Each number is 200 + 20 x the weight over its row's rms, rounded and kept within 0 to 999. Layers, rows and columns count from 0. The size before them is the row's rms in percent of the matrix's.

# layer 4 attention output (transposed), 384x384, rms 0.0238, rows 202-227, columns 0-63
119,207,185,172,232,198,185,196,203,171,209,199,190,207,180,200,179,185,204,219,198,165,185,168,169,173,182,186,179,204,214,175,212,196,207,191,192,212,282,212,194,183,211,211,224,169,203,215,199,212,212,224,203,190,209,218,204,241,218,204,189,210,189,206,198
117,199,206,210,217,219,219,195,214,182,196,229,196,217,185,202,209,201,233,195,190,188,208,235,230,196,203,195,225,160,192,207,176,184,201,163,211,175,162,189,195,195,193,176,218,210,223,194,237,214,207,178,196,175,218,193,167,178,208,198,205,181,200,195,207
119,188,202,181,217,222,204,198,181,181,184,214,190,186,237,194,160,206,204,194,224,182,200,193,225,208,190,165,211,187,192,202,211,210,180,197,222,177,173,218,185,169,197,197,214,217,163,194,177,222,180,177,187,176,209,175,184,206,201,193,227,212,214,208,202
123,212,195,217,199,208,208,195,214,166,211,208,233,224,203,197,197,195,199,200,208,186,228,254,190,179,207,207,173,204,199,206,202,223,197,216,205,170,177,213,199,217,227,232,219,233,178,198,226,203,202,173,170,199,205,177,240,168,213,203,219,195,198,174,198
126,182,216,188,181,170,183,206,211,219,185,167,207,161,211,179,202,212,183,211,223,217,219,198,239,192,221,208,205,192,185,204,164,225,214,219,201,210,183,208,207,202,180,221,189,207,196,206,181,172,199,211,233,171,207,167,227,168,193,195,196,218,184,213,213
124,169,220,213,197,173,208,207,180,244,212,197,216,174,194,191,213,195,178,202,200,204,203,203,263,208,221,210,220,196,197,216,150,216,212,190,195,216,172,183,196,197,181,187,174,218,221,207,209,187,207,181,218,150,204,213,189,148,198,215,191,194,202,207,212
118,218,204,202,202,207,183,218,233,205,164,195,166,227,209,173,220,222,212,201,203,242,190,207,202,196,209,205,218,179,173,184,172,210,209,204,216,190,176,196,219,208,180,189,231,215,188,208,206,214,215,203,224,229,202,174,199,200,217,185,192,214,187,176,216
133,177,199,200,199,204,169,192,203,184,184,220,200,188,195,195,182,223,236,206,227,221,207,237,194,209,214,197,155,175,202,189,222,190,186,205,215,176,208,200,190,180,220,232,227,183,182,197,180,226,204,180,185,239,197,178,220,218,193,154,182,192,203,195,198
116,207,221,222,163,182,186,201,214,224,216,159,239,203,180,192,209,210,172,199,182,218,214,210,220,193,216,235,209,216,194,185,174,214,204,220,191,208,207,195,224,213,162,220,194,200,212,208,196,166,186,189,213,180,226,181,226,203,189,199,178,218,188,193,201
135,164,229,176,217,179,188,201,171,231,204,190,186,196,209,188,181,174,158,200,207,199,169,158,251,197,205,183,220,204,195,188,175,205,206,191,209,219,218,188,180,192,180,187,193,192,209,206,179,215,200,199,222,154,214,222,173,192,194,215,184,206,206,210,211
118,198,178,184,243,201,209,194,174,169,201,194,206,209,222,192,185,201,206,227,210,177,219,207,218,176,202,186,185,181,197,198,207,206,202,219,216,196,209,226,195,180,208,199,214,215,175,227,207,203,192,190,202,158,194,201,182,236,213,200,230,227,194,178,213
119,208,223,161,207,192,197,204,210,201,178,182,152,240,211,197,216,215,170,188,206,215,173,180,234,196,199,192,196,197,206,177,167,195,217,227,212,218,220,184,197,224,208,182,200,221,206,205,193,208,203,200,247,183,196,208,182,198,192,216,205,217,191,170,224
118,195,212,175,213,214,201,206,191,191,193,231,159,202,183,221,211,211,207,156,187,199,194,197,180,222,188,196,182,194,207,209,186,184,216,198,203,199,171,182,203,228,208,193,181,204,199,186,189,225,200,160,215,185,182,200,168,150,193,221,208,203,200,195,196
122,229,211,215,217,242,194,225,186,203,212,210,186,200,195,197,201,223,192,158,202,203,225,181,131,205,199,225,196,223,191,212,213,183,211,199,193,197,164,190,193,205,202,228,186,230,183,187,188,206,205,171,214,195,176,202,223,179,189,210,212,211,198,180,199
126,193,183,199,204,157,206,183,194,200,198,226,185,220,192,243,213,174,216,234,164,189,175,219,198,211,191,187,175,207,200,201,198,167,202,188,201,221,237,186,211,211,219,180,216,152,223,220,189,209,191,205,192,204,188,230,134,224,206,212,204,187,202,208,185
135,225,192,210,241,237,210,219,161,192,224,221,198,212,187,195,190,202,212,179,209,185,206,166,150,201,187,200,206,220,203,207,229,187,196,191,209,201,193,193,186,176,203,183,200,212,181,198,200,223,209,175,197,196,179,226,193,224,210,207,216,208,213,187,205
138,225,185,246,194,230,220,209,214,187,216,210,221,223,191,200,209,216,205,192,202,180,201,190,147,202,221,208,212,207,205,206,230,199,199,152,191,194,194,190,165,185,199,207,197,214,221,165,215,193,223,207,176,242,210,226,224,200,212,185,179,181,196,207,200
112,215,176,185,205,188,216,187,244,187,182,180,176,195,225,196,202,189,194,228,202,176,172,186,205,167,205,184,214,167,180,198,183,211,207,173,181,207,224,226,192,197,203,209,222,191,214,179,210,190,225,281,202,195,210,193,202,191,216,216,193,207,177,223,203
127,198,186,221,223,202,184,209,183,193,212,209,228,207,206,183,198,224,229,221,217,204,213,224,193,203,241,209,180,190,194,204,231,188,175,189,215,194,207,195,182,170,200,210,234,204,184,215,207,218,212,155,194,222,199,191,195,223,210,157,186,218,205,169,198
123,199,205,169,226,198,173,201,204,182,206,206,181,190,193,220,184,172,230,205,193,209,225,238,230,186,192,194,199,175,188,178,174,191,196,212,197,177,203,222,238,220,225,206,231,192,181,234,195,200,192,177,212,159,207,171,181,196,198,203,234,215,200,168,200
129,185,199,239,177,178,226,198,197,246,205,190,211,172,216,200,196,184,205,199,194,205,220,221,240,215,221,212,235,199,182,229,180,211,198,177,192,205,145,202,201,195,193,185,177,211,228,199,203,174,201,208,198,182,210,202,186,164,186,219,199,182,208,220,200
123,202,199,197,224,216,224,199,187,187,220,214,183,236,207,212,205,218,190,170,183,170,164,178,171,216,186,204,186,219,220,199,208,197,207,200,207,196,215,190,176,195,201,186,193,206,202,205,174,211,190,141,202,153,193,229,146,208,204,235,216,203,209,173,202
121,176,185,191,198,183,216,182,225,188,180,222,188,219,205,231,195,194,223,209,207,171,165,200,218,216,181,176,203,185,219,204,198,194,191,162,210,193,215,206,184,188,204,157,218,177,216,197,169,202,208,191,192,184,228,224,130,206,211,220,204,173,206,225,197
120,201,206,210,168,215,194,186,237,206,185,222,197,210,216,219,193,190,199,196,198,206,184,214,198,222,203,184,209,190,199,182,219,205,171,184,188,174,197,193,220,213,194,197,230,195,217,171,197,201,198,209,173,239,234,184,205,178,202,200,187,169,214,215,178
117,182,201,192,222,202,186,219,216,204,214,208,211,191,149,177,201,203,223,211,190,197,180,173,202,193,181,204,200,182,201,187,168,208,211,180,187,204,243,191,203,184,175,231,219,184,214,218,205,196,225,194,226,171,216,212,211,171,206,192,167,188,196,196,203
116,228,175,209,210,220,219,195,204,176,185,213,216,216,235,214,195,202,207,219,219,156,207,189,165,205,167,181,202,187,226,212,258,222,183,190,203,195,210,217,201,176,216,163,209,210,172,206,206,205,193,204,168,205,209,227,185,230,234,220,221,199,209,222,187
# layer 4 attention value, 384x384, rms 0.026, rows 203-227, columns 0-63
120,190,195,200,201,169,200,213,217,191,231,204,222,196,211,206,222,197,205,196,200,170,209,207,160,207,201,209,191,207,204,201,212,204,225,203,196,230,218,174,191,215,176,210,182,185,211,202,181,204,166,205,226,182,183,235,225,211,219,193,191,199,164,175,203
120,237,207,202,171,152,165,195,221,205,234,192,184,208,196,195,235,160,181,207,184,212,218,158,179,180,204,201,215,216,198,200,168,193,211,191,161,212,229,145,203,216,211,212,238,217,208,200,240,208,178,222,177,224,186,216,208,197,213,199,207,199,183,185,199
132,168,203,181,191,213,183,216,202,240,195,200,170,200,212,201,252,222,210,190,201,193,189,116,201,192,186,207,190,207,201,205,172,224,194,187,215,250,217,164,182,176,155,194,203,195,194,202,196,200,192,212,257,204,184,219,174,230,172,170,213,206,186,205,203
137,181,195,193,188,242,236,198,208,159,177,223,209,229,199,194,179,222,203,207,202,184,215,202,183,203,208,201,175,213,196,205,203,194,191,198,207,195,210,175,202,243,223,188,195,203,196,226,179,200,224,207,222,206,126,183,201,212,231,199,209,197,217,201,200
131,190,192,188,171,212,187,211,204,158,185,213,235,219,208,209,175,221,204,198,202,184,215,241,134,217,202,195,170,179,195,199,206,201,206,202,225,188,241,217,207,249,213,206,221,203,190,198,172,197,222,207,233,207,148,181,225,235,261,185,200,198,202,230,198
123,185,191,185,241,234,263,200,226,182,207,202,210,181,198,223,184,201,198,207,175,153,239,227,198,208,202,198,196,233,202,201,241,199,203,184,181,188,206,162,223,216,230,188,174,191,203,218,180,189,216,230,216,148,210,225,196,181,197,220,205,193,174,189,199
150,246,198,192,240,215,231,188,187,234,217,196,161,206,203,205,233,165,204,211,196,163,212,185,222,203,211,202,208,238,204,199,187,184,201,207,196,214,150,154,220,197,202,173,178,200,212,209,218,201,163,238,208,218,195,234,186,187,172,231,204,202,146,198,201
116,164,200,191,187,269,227,205,188,171,127,208,204,218,207,188,191,256,200,189,253,181,207,199,192,205,191,205,183,188,200,196,195,199,174,208,193,179,205,193,214,200,218,204,181,201,190,213,171,202,214,208,228,190,145,191,182,198,227,203,217,199,214,193,204
156,231,199,211,167,188,177,191,221,154,186,197,211,213,205,202,212,201,185,208,209,218,222,230,150,203,195,200,198,203,194,207,197,185,206,205,200,160,220,192,211,235,231,213,246,220,194,207,196,197,214,216,189,226,176,169,222,187,240,197,194,198,216,210,199
114,216,204,211,165,185,188,194,223,230,224,177,155,194,192,202,207,179,211,212,185,200,193,170,163,171,186,206,218,210,203,204,172,221,210,192,202,214,225,162,164,216,188,215,198,182,205,192,216,204,221,187,200,240,164,207,211,180,196,213,220,201,156,210,200
118,189,199,198,212,227,236,182,238,180,218,214,245,186,200,223,173,202,215,208,204,195,218,246,186,201,197,194,204,224,192,209,221,204,216,177,210,145,219,219,221,218,232,185,207,197,196,214,185,198,207,236,203,180,212,224,215,207,216,208,183,196,205,211,203
117,200,198,202,207,203,205,193,210,205,220,209,245,185,203,205,223,208,181,181,209,221,200,212,212,216,197,192,214,187,196,210,210,183,212,172,191,200,219,230,202,209,182,184,248,213,190,197,209,200,161,222,183,205,233,233,210,241,195,206,187,202,225,192,202
126,188,205,194,170,190,188,210,229,219,199,200,218,190,199,197,215,208,209,185,199,263,172,190,232,209,191,193,216,173,193,197,219,202,189,159,167,191,199,237,186,182,216,197,236,195,180,190,206,209,191,213,215,160,232,200,177,207,163,174,193,200,230,218,198
134,212,200,214,247,222,201,186,183,197,189,194,197,172,204,215,197,197,194,195,190,172,227,223,198,200,188,200,213,207,199,202,188,202,216,213,212,188,189,220,190,170,154,191,214,205,200,184,216,196,196,191,164,232,236,221,226,186,199,233,180,206,192,189,194
153,214,201,217,160,158,158,202,209,245,224,170,161,181,199,204,222,166,212,195,180,259,179,216,203,194,191,191,228,173,200,196,206,205,192,186,182,198,213,206,190,198,220,222,221,203,197,182,226,208,202,188,188,185,241,185,197,194,173,184,199,194,188,211,201
161,189,199,185,203,147,154,218,179,224,210,187,201,194,197,195,222,181,220,200,212,234,169,193,252,214,195,202,178,200,201,199,202,221,196,223,210,214,155,212,210,175,192,200,183,184,197,190,188,195,186,177,230,164,230,161,190,196,184,182,187,207,188,183,201
114,181,198,197,202,154,191,200,212,174,213,204,219,207,183,193,185,214,189,224,173,198,205,178,210,192,193,204,182,229,194,196,222,218,210,212,236,207,182,178,179,200,170,206,192,194,209,214,174,187,233,178,196,212,175,180,211,156,214,193,173,206,223,184,198
138,233,205,202,203,193,202,210,203,224,204,173,136,183,192,198,254,159,214,209,187,202,213,198,193,202,188,202,202,217,212,199,190,219,197,198,170,213,185,161,211,203,210,192,193,190,204,194,194,197,200,216,221,214,186,216,198,176,185,243,214,198,134,209,197
135,196,208,213,159,231,229,198,232,181,199,203,178,203,213,194,231,233,197,203,205,150,212,176,179,185,191,204,216,190,198,189,204,201,197,192,201,226,231,163,182,194,165,214,209,199,204,205,207,203,187,222,216,230,174,245,200,173,194,210,207,193,206,204,202
133,193,192,194,188,195,189,214,202,147,191,224,247,230,204,196,154,234,197,192,189,183,199,208,164,218,211,203,161,180,196,190,210,203,194,211,216,218,234,219,190,211,193,210,188,197,196,202,185,197,221,179,220,180,173,163,220,223,251,176,186,203,185,216,200
131,200,205,209,198,185,145,192,206,225,194,174,203,175,203,200,222,184,184,192,209,254,197,195,204,200,181,192,231,180,197,212,193,213,205,175,163,189,210,203,194,210,205,204,257,217,183,182,211,198,179,217,167,237,224,235,220,197,204,202,198,201,200,198,200
126,227,194,209,238,186,190,186,172,183,211,192,200,211,207,201,217,180,182,204,199,183,218,198,215,207,206,210,195,224,204,213,182,201,220,230,194,196,184,155,213,201,167,202,209,211,215,192,206,193,173,215,179,236,199,187,232,197,219,210,188,204,183,146,205
132,205,200,189,229,189,202,194,186,183,195,203,228,218,204,203,227,212,179,194,216,179,211,160,237,211,203,199,180,226,201,204,192,199,205,209,180,212,190,196,202,174,185,197,193,204,201,207,184,197,162,226,192,180,230,217,193,190,178,184,185,206,187,181,201
126,230,202,193,201,225,198,202,186,182,160,186,144,200,203,202,250,184,199,210,189,190,229,258,193,208,192,202,197,196,204,206,229,200,187,212,198,182,172,181,201,218,230,193,199,197,202,186,159,195,218,212,223,216,163,180,214,172,215,202,218,192,226,179,201
124,218,203,202,211,158,167,197,179,236,225,187,155,198,194,202,218,158,205,204,184,237,185,167,228,190,205,201,213,220,203,216,161,219,208,207,198,210,185,197,170,175,195,206,207,194,206,178,215,201,203,165,188,200,240,176,208,217,148,200,220,202,201,173,197